python train.py --n_head=3 --n_kv_head=3 --activation="squared_relu" --init="normal" --optimizer="soap_variant" --lr=0.00794 --lr_head=0.0123 --warmup_steps=200 --seq_len=1024 --doc_mask=true
Each number is 128 + 32 x the weight over the matrix's rms, rounded and kept within 0 to 255. Layers, rows and columns count from 0.

# layer 5 MLP up, 384x96, rms 0.0978, rows 145-216, columns 0-95
[[100 139 113  74 124 145 126 150 148 131 130 150 141 140 138 127 188 148 131 122  98 130 150 192 142 162 181 120 143 128 193  88 156 149 163 126 159 153 141 163 179  76 136 116 170 139 144 117 129 113 118  98 196 125 103 110 127 133  65  95 184 162  81 136 131 137  91 146  87 174  83 144 145 139 189 146 129 136 135  98  90 119  94 137 150 181 135 134 158  98 124 151 113 116  97 127]
 [118  97 144 100 111 113 131 131  95 136 127 148 183 126 106 112  18 141 139 151  74 106  98 176 140 111 165 124 115 180 136 148 101 134 147 125 181 120 109 138 125 196  93 132 138 127 139 133 143 170  70 178 126 113 140 157 180 147 191 141 108  88 154  73 107 167  88 188  75 107 103 112 152 122 118 131 131 159 167  78 145 185 167  84  71 107 133 137 133 135 113 127  38  68 104 159]
 [148  74 175 176 137 125 134 208 150  99 122 159 116  75 128 141 150 111  78 127  51 152 103 131 121 136  64 124 125 155 175 128  35 109  91 131  99 202 123 127 119  92 100  50 169 130 163 137 130 101 105 173 136 115 127 216 130 157 118  51 124 122  90 128 134  87 137 137 140 123 158  76 139 203  57 132 108  91 109  81 145 178 126  48  78 145 107 102 110 118 120 153 137  94 134 158]
 [ 81 115  80 145 106 127 157 128 136 140 139 108  90 129 205 138 105 112  89  95 132 153 146 100 134 196 139 137 125 125 146 162 145 178 101 166 165 121 174 118 101 125 111 135 154 112 160 145  61  86 115 115 140 180  94 138 154  73 130 127 191 118 143 131  60 167 218 149 164 176 128  92 136 106 146 125 135  95 151  93  81 147 141  72  91 153 144 111 174 139 174  90 181 119 145 149]
 [161  83 136 133  81 100  96 103  91 130  97 151 120  96 121  91 112 117 145 132 153 193  65 127 111 221  62  98 185 133  83  88  99 155  88 154  72 119 124 193 119  96 104 143 154  78 161 179 119 132 122 117 116 105 114 166 144 129  91  57 111  98 131  51  84 123 140  96  91  66 102 148  90  85 129 171 195 118 169 104  50  97 164 131 108 108 138 117 145  81  51 132 111 112  47  93]
 [139 137 129 181 100 109 128 133 161 145 136 126 103 136 142 102 122  95 118 126 138 150 164 105 106 143 118 121 139 119 171 140 148 114 148  91 105 122 180  96 166 106 116  90  77 122 153 131 128 162 130  84 130 163 126 154 197 189 169 124 133  82 182  50 156 122 101 143 121 112 166 118  90 124  98 110 103  99 107 172 116 184 132 141 155 177 108 103 142 115 156 136 132 134 132 127]
 [ 87 120  69  65 117  99  69 120 112  98 161 111 148 130 134 115 142 158 120 113 145 130  88  94 101 142 151 171 163 127 158 128 153  97  91  96 118 199 139 147 162  82 108 113  48 124 142 102  63 105 155  83 116 105  92 158 134 148 155 156 126 103 123 127 155  84 157  89 137 105 171  69 110 150  81 107  69 160 101 114 122 125 123 118 172 108  89  51  60  70 126 178  84  91 106 170]
 [ 91 172 116 111 176 142 144  92 153  78 141 120 123 154 158 133 162 130 114 122 153  73 223 166 117  65 129 161 165 136  86 133 140 111 119  75 159 168 131 205 161 150  48 179 116 124 100  94  79 149  50 135 117 142 157  88 119 139 112 124  97 199 147 104  69 117 118  83  90 104 115 116 159 156 128  99 103 149 127 155 170 193 117 115 164 151 127  82  86 162 124  92  98  99 104 136]
 [137 167 133 164 109 158 137 173 148 167  93 118 129 121 138 122 177 116 170 164 130 144 186 126 169  98  44 217 159 159  35 191  88 199 169 191 106 178 142 130 223 141  69 102 127 160 178 116 115 115 144 166 149 164 172 126  94 141 123 114 176 143 162  49  91 102 183 142 120 123 127 140 208 134 194 150  87  87 104 119 158 149 144 184 149 130  79 136 149 101 137 171 108 183 129  89]
 [119 161 119 124 136 131 130 150 152 156 116  98  81 116 128 197 105 139 164 171 107 176 111  89  99 120 135 108 146 111  85 164  97  90  86 118 101 132 124 149 145 141 118 156 107  98 195 129 109  92 131 162 127  49  99 116 101  80 120 143 142 163 122  89  99 133 142 156  99 109 138  67 154 120 144 118 138 142 147 199 127 143  51 101 111  91 140 127  81 120 102 133  93 161  95 125]
 [162 206 135 138 110 114  97 152 128 164 129 133  69 154 139 191 143 191 107 157 139 121 127 125 107 131 141 155 112 105 187 125 132 179 158 117  94 142 128 123 158 136 177 159 141  92 140 136 103 153 115 124 155 100  91 101 119 116 168 161 219 131 122 149 133 105 136 113 181  96 151 103 126 137 145 147 103 150 165 140 136 100 146 182 144 146 154 111 136 141 109 120 105 122 103 152]
 [109 123 109 107 125 167 140 133 118 105  88 202 158  80  96  67 143 104 106 135 121 111 104 113 138 131  63 108 147 197 122 139 156 205  78 124 189 151 133 115 142  91 136 112 117 219 123  60  45  84 106 159  73 148 148  75 174 154 204 180  66 183 114 142 125  71 118 108  79 132 149 196 210 214 109 153  88 143 170 117 158 158 167 104 177 144 169 146 109 162 160 118  51 142 138 138]
 [123 122 154  81 130 102 129 136 140 148 111 129 160 115 102 170  65 120 110 115 165  92 150  97 128 158  71 178 139 127 102 142 120 128 179 161  80 125 197 149 145 124 140 154 111 145 123  95  78 106 134 140  63  93 104 116 200  98 120 152  72  94 133 101 109  81 136  69 134 152 133 113 145 142 158 124  61 116 110 157 104 108 134 126 128  73 143  74 171 120 137 113 137 154 123 122]
 [106 147 173 120 159  63 109 121 115 137 104 109 110 144 104 132  91 120 110 142 100 102 126  98 107  88  87 108 130 128 176 108 104 115 106 110 105 134 182 110 135  82 177 126  74 134 125  98 118  98 158  97 174 132 110 170 157 167 127 128 129 156 142 120  96 105  76 133 135 176 147  61 102 139 148 139  92 124 110  93 153 150  98 169  96 128 114 104  97  88 179 150 165 151 127 109]
 [162 130 163 146 149 108 143 134  93  80 109 101 163 146 141 159 112 149 156 147 110 150  98 168 167 149 101 123 174 174 150 100 121 158 137  90 174 137 120 120 151 105 154 160 113 139 176  71  72 236 139 137  86 183 100 111 121 111 107 103 126 144 122 126 139 154  63 107 121 139 141 170 166 125 164 153 146  96 163 173 116 112 171 138 112 153 151  95  95 167 150 140 207 153  78 127]
 [146 152 154 105 198  98 189  84 161 166 115 100 135  88 109 179 178 112  99  84  84 139 159  68 157 166 146 132 197  99 101 161 112 137 153  78 118 128 121 108  80 112 103 179 165 141 148 145 103 143 146 101 159 148 123 152 146 192 167 120 134 111 132 166 107 129 138 136 107 129 144 162 124  91 135 115 123 128 122 180 107 138 141 151 130 140 148  74  41 149 145 180  61 160 144 103]
 [107 125 208 179 103  60 155 162  60 152 159 113 187 164 133 114 122 117 174 150 127  90 164  60  98 120 149 111 189 150  94 142 115 134 192 164 143 113  82 145 115 173 151 182 160 147 197 139 127  88 151 111 122 133 130  64 125 145  96 135  95  97 195 125 165 198 118  81 103 121 123 125 150 123 128 161 121 156 135 164 176 139 115 160  77  87 157  89  26 128 128 125 141 124  93 137]
 [111 133 158 117 138 130 117 122 144 135 150 138 126 131  86 107 112 115  95 170 154 148 114  97  94 135 148 118 148 127 119 173 134 149  86 158 116 133 140 121 130 127 129 132 151 123  99 111 136 103 108 156 139 130 115 155 149 194 133 118 166 190 131 122 142 124 141 138 169 150 146  96  99 124 149 116 113 119 164 157 128 137 107  98 108  97 159 119 118 122 125 130 124 161 109 120]
 [105 157 154 115 106 140 100 108 163 151 140 143  85 159 129 147 174  93 161 131 127 135 125  98 106 128 160  82 117 184 130  91 155 146 143 160 124 130 117 125 133 136 121 101 110 123 131 138 140 122 109 142 125 187  92 152  73 121 152 130 117 133 101 109 139 147 106 142 100 122  76 121 160 130 143 173 130  98 111 140 107 112 151 166 107 176 127 157 147  51 104 100 105 126 125 140]
 [112  90 168 110 113  76 204  89  93 152  83 183 148 123 115 124 118 138 186  84 153 168 132  35 145 146 125 105 188 160 124 171 181 138 132 187 168 137 136 138 122  82 191 108 123 145 139 108 155  79 114 170 107 112 124 122 181 147 147 121 151 145 133  41 141 143  97 140  77 162 131 173 112 112 148 132  80 115 150 103 171 135 128  94 118 101 148 163  54  83 123 136 130 170 145 156]
 [137 140 160 153 129 141 128 108 144 137 118 133 154 154 135 177 104 129 209 159 151 162 145 140  96 106 130 136 164 116  82 106 131 140  97 107 115 139  98 106 142 138 107 200 152 130 137 176 128 134  93 140 159 125 136 127 111 151 118 155 168 114 104 119 123 121 127 119  96 133 160 111 140 111 161 104 115 145 119 124 145 144 119 108 107 110  78 122 162 122 144 108  85 173 115 125]
 [135 144 115 106 121 132 106  97 171  96 139 138 133 141  90 190 194  67  62 100  92  48 113  89 151 159  92 118 171  76 149 160  54 159  92 198 168 144  98 151 188 107 170  45 127 242 174 116  54 103 146 101 180 149 116 123 146 169  65  92 114 120 170 160 110 159  94 132 205 148 162 143 138  95 188 103 106 151 139 127 124 217 174 201 166 114 139 101 164 113 132  99 154 129 183 113]
 [117  63 163 133  87 202 129 118  88 115  94 155 139 146 143 127 144 154 120 130 136 101 116 135 180 155 170 118 110  75 138 124 123 121 116 116 132 106 162 129 147 160 106 151 120 144 115 184 185 138  94  65 170  84 109 140 130 176 112 132 195 105 140 159 199 107 121 137 182 131 101 147 117 150 132 130 137 145 123 130 112 107 153 139 137 143 120  92 117 130 149 145 119 118 109 136]
 [110 177 177 161  98 102 119 120 134 126 163 134 109 122 111 116  96 130  90  93 124 111 184 155 182  96 131 131 127 135 185 111 160 138 132  83 152 107 120  90 154 136 138 127 142 161 120 110  99 125 168 106 139 141 150 114 113 161 154  83 143 122 131 175 137 127  86 126 157 167 134 143 129 123 100 106 101 166 127  90 132 120 152 153 110  84 124 171 146 122 204 143  90  70 187 140]
 [121 132 136 145 186 105 124  88 141  98 155 111 164 103 145 107 148 147 113 107 109 103 163 152 148  93 174 142 101 142 147 155 117 101 154 155 109 115 127 192 107 134 138 121 160 120 137 128 174 147 111 142 112 110 148  72 110 160 140 103 104 131 117 125 140 117 128  90 128 120 105 102 160 145 103 175 158 122 111 186 127 107 148 147 131 161 144 113 120 147 151 191 154  73 135 138]
 [ 95  68 172  92 144  82 115 154 164 149 140  93 158 157 123 138 141 140 137 107 131 154 120 129 102  68 169 143 138  55 109 124 109 102 151 122  99 102 125 150 130 134 108 140  54  54 146 177 133 123 106 107 140 149  86 128 132 112 108 148 125 151 109 154 149 166 170 170 125 123 122  66 106 154 175 124 131 120 151 103 131 172 125 132  41  84  96 128 180  73 133 125 142 128 150 144]
 [127  96 136 160 143 140  79 154 158 149 124 135 154 112 184 232 156 155 175 183 151 131 121 116 124  57 143 163 166  77 121 164  78 127 129 151  93 137 131 161 136 129 199 136 112 117 160  77 109 133 127 106 185  58  90 176 144 156 168  49 150 152 126 120  83 136 143  59 149 142 172 108 132 162 107 130  90 153 159  95 187 198  70  81 100  62 104 120 146 103 187 166  82 171  72 146]
 [123 138  90 109 121 116 125  62 175 108 121 149 125 126 133 199 139  69 102 111 149 132 149 133 120 132 121 146 169 180 131 176 117 108 124 154 165 109 114 113 105 115 130 138  85 101 138 168 105 160 132 133  95  91 170 149 166 180 141 169 191 148  68 116 126 117 209  76 169 204 183 156 124 132  82 120  63 140 124 137  97 105 150 210 133 146 104 101  77 116 129 150 111 147 145  78]
 [141 103 193 158 208 175 105 161  87 185 151  99 131 186 105 152 141  47 179 144  86 121 189 219 125 188  86 118 141 196 130 148  88 169 173 163 120 121 100 151 103 186 112 153 144 120 151 103  99 159 118  74  30 111 108 153 145 146 136 120 108 122  95 149 116 105 103  50 155  96 114 132 173 133 177  85 139 126 228 144 177 207 105 128  98 126 140 125 123 133  76 147 129 136  83 119]
 [132  85 146 142 138 106 106 153 101 156 140 128 133 146 108 113 120 133 155 126  97 154 190 138 126 113 112 124 114 142 113 120 185 139 142 100 166 105 151 166 141 143 145 122 129 146 143 153  90 132 129  74 152 171 108 121 112 136 140 115 142  94 169 126 107 112 138 142 121 140 125 123  97 111 113 128 147 108  83 133 153 127 132 153 171 125  88 164 127 123  99 121 111 123 115 156]
 [104  76  68  98 101 113  92 126 124 137 179 139 142 133 115 119  97 123 105  90 154  92  94 174 122 165 100 101 129  99 114  92 112 139  75 121 114 171 152 102 125 180 188  57 166  78 146 109 112 150  94 127 151 220 115 112 101 168 110 129 179 127  44  81  57  84 153 175 181 162  99 200 173  79 111 129 165 122 168 139  84  93 136 114 126 166 107 141 145 120 124  81 185  70  93  94]
 [104 134  99 125 121 180  83  90 130 107 171 110 111 105 196  87 148  98 169 129 113 132 137 114 128 163 160 158 157 112 137 100 124 125 162  76 121 144  45 106 120 184 155  60 153 116 137 156 139  93 120 144 119 162 200 119 134 192 105  85 177 125  99 122  75 166 159 162 161 125 113 174  73 132 211 150 148 109 157 123 128 115 140 114  94 171 118  88 141 145 156 165 135 105  80  87]
 [122 132 128 118 104 161 136 102 137 162 130 125 117 190 169 133 144 119 151  77  99  98  72 204 158 107  64 219 177 133 107  91  39 160 123  91  76 163 149 130  94 174  93 161 180 136 160  45  99 174 142 137 152 145 131 163 161 164 186 155 154 142  87  89 107  98 126  94 182 176 151 106 177 160 121 129 190 119 119 173 126 152 107 152 187 135 182 108 150 127 127 140  99 149  47  41]
 [ 93 103 165 175 132 110 150 171 202 125 154 139 123 111 118 179 117 165 118 115 109 104  56  79 152 101 197 144 110 131 174 142 146 147 146 145  99 111 132 132 156 131 133  95 195 105 134 178 133 118 150 117 103 108 138  77 112 127 122 200 145  39  67  96 114 107 120  88 102 118 156 123 103 119 104 126 129  97 126 108  74 127 130 142  62 120 115 117 129 133 157 129 117  89 146 139]
 [ 90  83 110 130 107  88  97 151  90  44 135 107 161 117 135 143  90 147 186 108  90 119 105 179  65  80 129  99 102 182 107  97  63 110  31 140 137 108 196 121 141 164 112 124  88 141 127 120 121 104 104  85 117 106 124  57  99 142 135 115 127 200 179 104 122 123 132 132  98 116 111  86  89 142 126 128 110 158 141  93 145 148 134 107 111  99 125  63 139 111 154  78 133 143 141 148]
 [135  95  70  64 162  99  82 191 167 151 168 109 154 123 152 162 162 146 153 141 115 176 110 116 181 119 119 153 140 178 135  98 105 107 195 101  55 102 102 159 172 179  87 171 113 158 191 137  22 136 136 123 115 143  98 121 117 129 199 108 157 130 118  96  76 124 152  99  96 116 177 104  48 112  90  99 133 147 184 154 143 143 102 149 144 142  75 153  81 156 121 110 103 134  86  59]
 [136 154 130 154 116 152 107 101 146 142 162 155 165 132 120 188 118 107  54 150 170 139 111 169 173 135 122 151 171 119 149 191 135 128 127 156 145 149 102 104 127 123 167  99 178 106  88 134 111 167 100 118 115 121 105 104 167 190 142 115 138 139  67 129 145 118 145 139 174  96 189 178 132 142  94 133 128 101 146 179 144  74 158  95 141 129 116 116 171 174 175 148 106 121 152  91]
 [131  86 107  84 144 127  79 174 138  55 117 170 142 108 107 144 153 107 123 113 131 106 103 132 115 145 210  89 155  84 137  45 108 155 128  63 112  97 221 183 107 118 129 100 151 107 168 178  69  41 119 123 148 142 140 145 176 120  87 102  96 100 113 142 174 136 134  88 132 100 128 106 145 105  71 164 142 156 101 101 130 120 134 121  61 167 153  82 134  65 120 238 156 111 111  72]
 [112 171 138 149 137 140 184 115 135 135 116 135 121 122 146 140 181 199 222 130 144 107 125 155 160 160 102 137 134 159 171  95 112 150 158  95 120 159 147 132 112 124 152 170 105 128 122 171 173 148 141 120 123 157 157 147 157 132 132 148  98  78 135 129 134 150 131 141  95 145 104 155 143 153 115 156 109 128 138 101 171 175 105 169 140 111 131 146 119  96 114 126 155 114 128 125]
 [142 150  37 109 156 109 148 109 117 120 162  61 143 107 119 157 134 143 130 100 166 159 154 133  93 122 139 114 122 164 133  87 106 151  93 138  80 157 153 167 123  94  95 147 148 171 157  91 118  89 113 110 186 153  97 109 135 221 121 135 116 145 101 120 123  84  97 113 140 151  57 174  72 102 145 128 134 137  98 182  54 110  47 120 185 185 109  23 170 123 111 110 138 132 155 109]
 [ 94 137 125  94  71 162  85 130 122 122 150 180  84  93  79 124 199 146  69 130 152 136 138 218  76 142 160 124 142 113 146  90 123 124 108 167 182  81 147 161 162 123 125 145 136 111  92 123 122 184 113 157 123 121  85 120 161 171 159 102 157 164 168 122 128  94 152  78 124 137 145 139 186 138 146 159 114 156 160 114 149 136  81  77 161 140 151 175 153 130 129 171  63 111 123 146]
 [186 113 133 146 156 178 119  39 176 124 123  96 140  97  77 147 119 140 174 158 140  84  81 126 169 149 105 129 146 162 125 107 117 175 149  66 106  70  67 145 138 130 105 127 180 173 186  67 123 125 120 145  69 182 121 162 121 148  98 142 177 169 159  68  61 124  94 129  99 104 128 202  90 115 175  61 132 142 118  84 102 174 108 137 181 164 152 125 159 113  71 142 131 140 182  88]
 [108 102  85 112 111  98 116  90 132 143 145  90 159  47 101 123 181 141 147 135 183 123 167  84 108  76 147 145 155 114 135  80 170 174 124 166 152 107 152 186 136 124 123 141 135 155 203 107 128  88 159 123 109 167  73 148 135 197 124 120 144  81 124 150 179  96  75 147 110 139 167 129  94 191 141 148  88  80 123  80 109 156 173 121 120 117 113 130 157  94 188 103 109 128 143  91]
 [ 97 110 139 108 146 132  93 116 106 138 120 105  99 111 157 137  96 143 132  84 104 169 154 149 172 144 183 130 154  93 107 112 157 119 186  96  90 118 121 165 137 166  90 156 136 133 129 121 101  95  74 100 143 109 103 150 202 127 121 124 159 194 141  47 151 117 131 102  93 117 187 135 191 118 124  50 147  94 120 109  88  64  92 178  86 153 156 105 100 233 170 101 190 132 149 148]
 [113  63 126 126  88 129 144 108 145 100 132 126 152 104 126 186 114 158 151 114 128 174 126 184 153 160 123 138  79 122 135 160 166 170  94  92 129 152 117 150  77 172 176  89 168 103 142 129 120 162 100 146 132 139 114  85 171 122  69 166 145 169 108 138 130 195 184 101 115 114 193 140 105  80 137  47  87  91 129 131 144 106 124 157  48  77 109 144 148  89  86 109  88 165  77 153]
 [ 97 174 116 113 130 161  97 172 147 126  95  94 115 122 182  93 136 130 185 156 143 179 150 146  69 144 169 141 150 116 117  96 121 121  51  92  96 141 126 116 213 160 100 137 133 156 167 144 135 141 161 108 149 146 194 127 107 179 113 115 162 182 149 115 129 162 131 160 118 124 157 154 134  92 143 140 145 132 161 141 101 134  46 105  92 146  58 126  72 146 101 160 111 167 150  91]
 [114 112 136 101 100 132 164 151 163 138 177 152  98 168 165 107 148 115 173 146  89 124 103  53 120 131 148 106 143 162 107 174 135 138 193 128 108  76  86 161 167 123 104 122 177  82 136 134 108 181 142 179 202 159 124 111 110 127 157 114 129 115 119 145 117  88 109 100 149 177  80 139 168  82  57 138 126 151 106 150 145 141 123  98 154 142 194 119 164 106 133 148 115 105 154 101]
 [110 175 118 107 100 109 136 137 152 127 138 125  64  97 134 147 111 129 126 119 126 110  61 135 152 125 167  76 113 104 151 107  91 118 169 128 112 143 165  94 129  98 122 134 110 143 133 157 126 107 100 142 141  91 109 134 131  90 124 141 122 104 150 119  92 108  79 131  90 112  85 108 122 116 119 131  90 123 142 136 153 114 141 169 136 126 115 123 136 120  98 109 113 149 139  98]
 [155 104 117 103 152 157 180  74 166 113  99  86 156 102 119 183  88 177  92  68 105 132 138  44 146 151 102 143 134 127 132 126 143 157 154 157 128 116 134 170 146 171  81 182 144 149 137 129 157 111 127 177 102 153 103 117 143 130  92 123 155 157 166 134 102 198 145 171  96 190 175 128  69 105 177 121 148 117  71 148 118 154 120 142  90 137 185  77 106 118  79 100 148 145 194 121]
 [135 135 124  85 105 120 132 138 175 159 142 144 130 129 141 125 156 123 125 172 120 139 130 138 165 116 129 118 142 105 141 140 109 137 173  83  52 138 101 150 126 114 123 105 115 106 116 104  80 146 121 106 140 119  69 100 142 119 141 137 116 140  82 132 168  10 129 100 199 110 102 154 185 135 198 102 158 193  91 135 108 103  75 187 173 120 100  95 119 101 135 138 141 129  75 117]
 [118 133 128 105 170 161 130 147 147 120 121 180 124  91 157 104  76 145  91  94 132 185 130 137 137 114 208 171 146  99 138 121 126 111  70  83 217 128 171 140 148 133 145  96 148 156 177 159 130  80  55 132 121 177 110 167 104 148 121 145 147 119  82  69 133 111  80 215 177 118 138 124 122 161 122 151 162  90  71  96 127 141  98  77 171  88 140  79  76 131 202 151 164 118 114 112]
 [ 91 142 137 164 159 233 134 142  86  99 136 148 143 168 126 121 155  79  93 111  85  95 154 136 152 174 183 176 156 142 107 121 120 109  96 121 153 139 135 141 119 153 119 113 128 147 174 130 146 159  67 134 122  80 117 167 129 125 125 121 110 168 129 120 150 101 124 106 142 116 136  77 141  96 135  67 116  72 127 124 163 110 115 182 164 151  93  86 138  88 129 157  86  66 119 132]
 [ 52 125 120 194 130 137 112 177 169  79 106 142 138 114 139 118  88 122 123  97  98 129  82 116 123 208 198 131  92  97 121 115 134 164 103  91 123 106 112 158 115 127 124 121 109  78 131 147 147 208 116 129 136 121 138 133 114 100 148 145 132  79 137 139 130 132 140 186 121  81 193  89 118 105 147 162 167 121 114 100  73 128 133  84 153 140 158 119 157 114 125  53 117 109 149  86]
 [ 91  89 126 120  76 168 120 101 143 134  72 169  85 123 107 108 136 133 115 121 157 182  69 128  90 146 127 129  92 128 173 178 187 101 169 169 130 126 144 107  72  83 125  95  76 105 136 122 163 161  88 201 178 151  74 179 172 166 158 156 128 140 158  48 149  77 119  71 139 177  55 141 101  86 118 157 115 145 139 140  88 172 120 168 158 179 170  95 196  97  93  36 128 115 114 114]
 [125 173 121 115  69 123  83  66 124 123 136  87 112 110 146 130 131 117 114 126 156 115 102  72 115 158  76  96 213 173 164  93 158 123  61 115 150 120 150 109 150 102 148 129 153 100 171  99  34 124 106 126 147 122 136 122  65 114 162  91 174 142 118  88  95 136 126 119 134  39 128 160 138 145  75 134 175  98 125  16 108 128 125 101 195 112 119 134  97 161 135 128 111 151  62 100]
 [109 118 123 119 110 218 113 180 156 167 139 104 153  85  79 173 134  96 102  61  99 131 211 132 183 113 118 134 203 122 132 146  93 128 155  60 139 176  84 114 177 168 179 122 160 139 145 101 126 101 101 130 130 155 154 128  99 119 113  82 153 102 159 119 111 136  96 134 157  95 130 110 179  70 106 178 160 156 109 157 143 128 122 152 126 170 132 143 181 139 148  94 111 129 108  69]
 [154 146  96 107 148 169 140 151 126 138 121  68 157 127 122  73 158 130 113 133 127  93 172 128 115 159 178 145 155 123 135 108  96 135 125 133 114  90 132 137 106 139 137 122 119 135 130 108 137 145 125  79 120 129 130 133 132 150  96 104 116 164 138 156 154 152 113 150 147 117 131 175 118  53  97 118 181 175 104  65 106 178 112 164 142 161 132 106  77 173 102 163 130 115 132 100]
 [152 139 167 136 127 136 209 160 142 114 118 117 133 106 155 137 129  86 148  60  76 113 167  81 155 138 149 146 147 144 119 179 170 100 102 149 122 129  66 167 147 162  42 125  97  84 119 128 125 133  70 105 132  92 154 176 140 162 125 171 111 116  95 104 136 104 137  97 110 185 139 143 134  95 103 173 107 178 127 153 115 143 119 128 182  87 122  82 120 166 161 143 118 135 161 103]
 [143  92  91 154 157 132 149 159 108  90  85 111 151 130 140 105 133  93 115 123 107  67  91 185 111 149 124 119 184 102 107  88 108 129 118 143 142  71  59 168 158 112 126  95 129  50 147 128  45 224 135 211 140 149 135 121 139 156 125 193 143 164 112 113 118 132  57 168 105 113 152 104 119 139  85 133 139  77  90 146 146 152 112 184 154 160 134 145 121 117 169 108 155  96 195 118]
 [124 139 141  85 131 185 138 175 106 129 122 163 103 167 160 102 115 160 156 130 146 121 157  97 107 245  95 185 169 199  98  69 106 143 174  97  63 132  93 167 151 139 128 154 125 146 185 149  56 154 141 142 167 142 104 106 126 130  87 137 125 149 164 106  98 158 139 119 107 162 100 113 102  64 171 128 179 167  81 189 111 132 153 129 158 218 114  67 124 140  79 162  70 129 134 113]
 [101 158 141 102 154 179 164 143 106  85 136 116 166  85 118 134 116 121 102  86 126 139 102 137 131 133 166 114 164 124 127 159  84 125 141 134 117 106 123  96 143 153 108 159 133 116  89 142 156 129 112 118 113  97 143 122 145 161 147  84 140 126 127 157  94 129 111 139 152 119 106 186 102 173 153 136 117 127 186 102  61 162 108  99  95 126 167 104 134 118 125 158 128 137 116  94]
 [115 113  93 133  84 164 129 122  57 135 120 132 139 170 121 166 129  86 147  89  89  62 115 107 122  99 120 200 144 105 105 187 133 179 157 165 155 142 125 148 160  95 151 130 149 190 162 108  90  92 132 102 102 127 173 169 114 152 147 122 113  59 106 115 115 162  54 138 130 103 160 203 123 166 148 159  91 117 175  99 137 162 150 116 152  83 199 115 108 174 173 139 116 126 118 143]
 [133 128 111 110 105 129 101 147 121  72 142  97 184 137 176 111 149  50  91 146 104 124 156 165 121 207 124 146 149 151 114 104 146  95 104 105 130 117 161  71 155 133 103 112  93 181 130 167 152 129 112  65 123 173 185 132  89 177 152 124  92 102 123 111 144 121 105 149 112 102 135 120 106  49 123 145 181 122  99 113 103 153 102 126 143 210 134 117 135 119 112 127 146 104  70 136]
 [116 148 165 149 104 135 106  71  59  96 106 106 143 136 119 183 119 117  46 124 124 162 106 144  91 143 108  25 180 151  93 165  60 117  97 164 119  98 101  91 111 139 176 113 165 183 136 173 117 204 152 117 107 121 100 148 166 159  87 152 104 139 111  45 128 120 113 123  92 126 119 144 154 116 125 118 124  61 178  81 106  84  99 115  91  93 131 130  71 178 121  98 111  75 103 142]
 [132 162 166 167 153  93 158 174  66 137 119 150 194 117  94 138  96 150 185 124 101 102 145  64 104 125  88  98 159 130 144 186 113 136 141 168 161 132 117 137  82 145 164 136  95 146 164 150 128 110 152 165 146  93  86 101 141 134 119 131 106 193 125 143 149 189  75 143 120 170 183 115 167 202 170 150 127 138  83  76 184 174 142 145 108  55 113 141  65  87 167 165 119 131 139 165]
 [123 102 138 160 101 142 104 172 124 116 150 110  85 141 171  93  81  54 168 129 136  84 110 148 185  96 114  83 184 128 168 144 146  95 121 110 111 112 120 165 102 164 117  86 106  69  96 196  91 159 113 111 142 155 144  97 131 132 123 123 123  64 171 123 139  92 150  81 155 123  82  87 175  81  80 102 154 169 165 119  97  86 143 155 100  70 120 150  95 115 144 184  87 127  88 101]
 [ 78  97 122 119 168 146  72 154 141 142 108  88  98 134 158 150 139  82  77 120 161 151  63 178 150  98 127 159 205 105  65  59  90 144 131 159  64 209  97 171 123 115 151 127 117 130 140 138  71 160  82 116 167 155 136 129  79 162 122  92 127 109  98  54 123  64  93  83  94 109  89 128 129  60  90 152 141 196 189 149 118 143 153 167 182 149 121  93 113 150 115  85 152 150 200  84]
 [ 92 136 160 143 159 102 140 112 192 123 106 136  62 160 106 145 132 149 130 155 133 136  75 119 135 152 103 124 104 170 165 179  92 106 155 162 115 154 144  95 103 109 168 124  86 152 154 146 184 160 125 145 141 123  69 198 193 174 152 115  81 127 182  89 126 127 106 123 139 135 100  96 105 127 140 128 124  98 141 137 127 168 119 138 150 155 186 113 112 103 105  92 138 163  89 133]
 [147 154 169 175 121 150 144  87  81 171  85  97 137 113  87 132  88 103 129 162 119 109 154 135  91 155  81 119 156 118  99  28  98  72 159 161 180 185 106 136 116 197 118 101 157 141 146 138  90 161  91 101 128 119 138 139 127 183 165 100 134 151 126 146  68 161 148 129 106 122 140 134  84 112 161 152 154  82 101 122 123 127 111 128  74 110 166  66 137 101 115  88 125  89 125 136]
 [110 144 109 118 124 157 125  87 121 113 147 202 106 142 111  73 154 150 100 133  93  88  82 113 107 139 139 124  84 107 165 135 140 141 160 153 125 116 153  85 108  46 164  96 169 153  89 141 121 168 110 127 183 110  65 137 163 170 151  86 129 119 142 137 119  83 101 130 133 170 148 158  99 119 111 130 110 150 136  90  94 130 168 177 167 172 140 101 132 145 108  81 118  76 181 110]
 [119 132 158 157 129 114 106 140 128 134 102 124 145 121 114 133 131 123 110 141 165 164 121 117 142 162 124 111 141 120 122 168 127 129 135 185 134 100 158 149 104 107 151  87 159 140 111 123  75 142  98  74 141 137 117  88 164 156 107 126 147 136 148 155 135 127 105 111 142 108  97 131  97  61 120 100 137 172 158 186 140  94 154 184 108 118  96 156  85 182 149 152 162 155  91 173]
 [105 104  80 146 155 137 116 159 144 148 178  93 167  93 159 110 176 193 101 169  79  96 128 137 139  90 103 138 113 102 152 144 102 168 138 195 152 144 107 136  99 136 153  92 153 108  97 107  92 166 125 116  79 116  94  81 131 134 149 114 125 124 112 145 133 107 125  92 134 186 162 178 192 131  89 134 135 122  86 143 124 114  88 141 169 145 118 149  84 161 100  94 147 156  66 122]]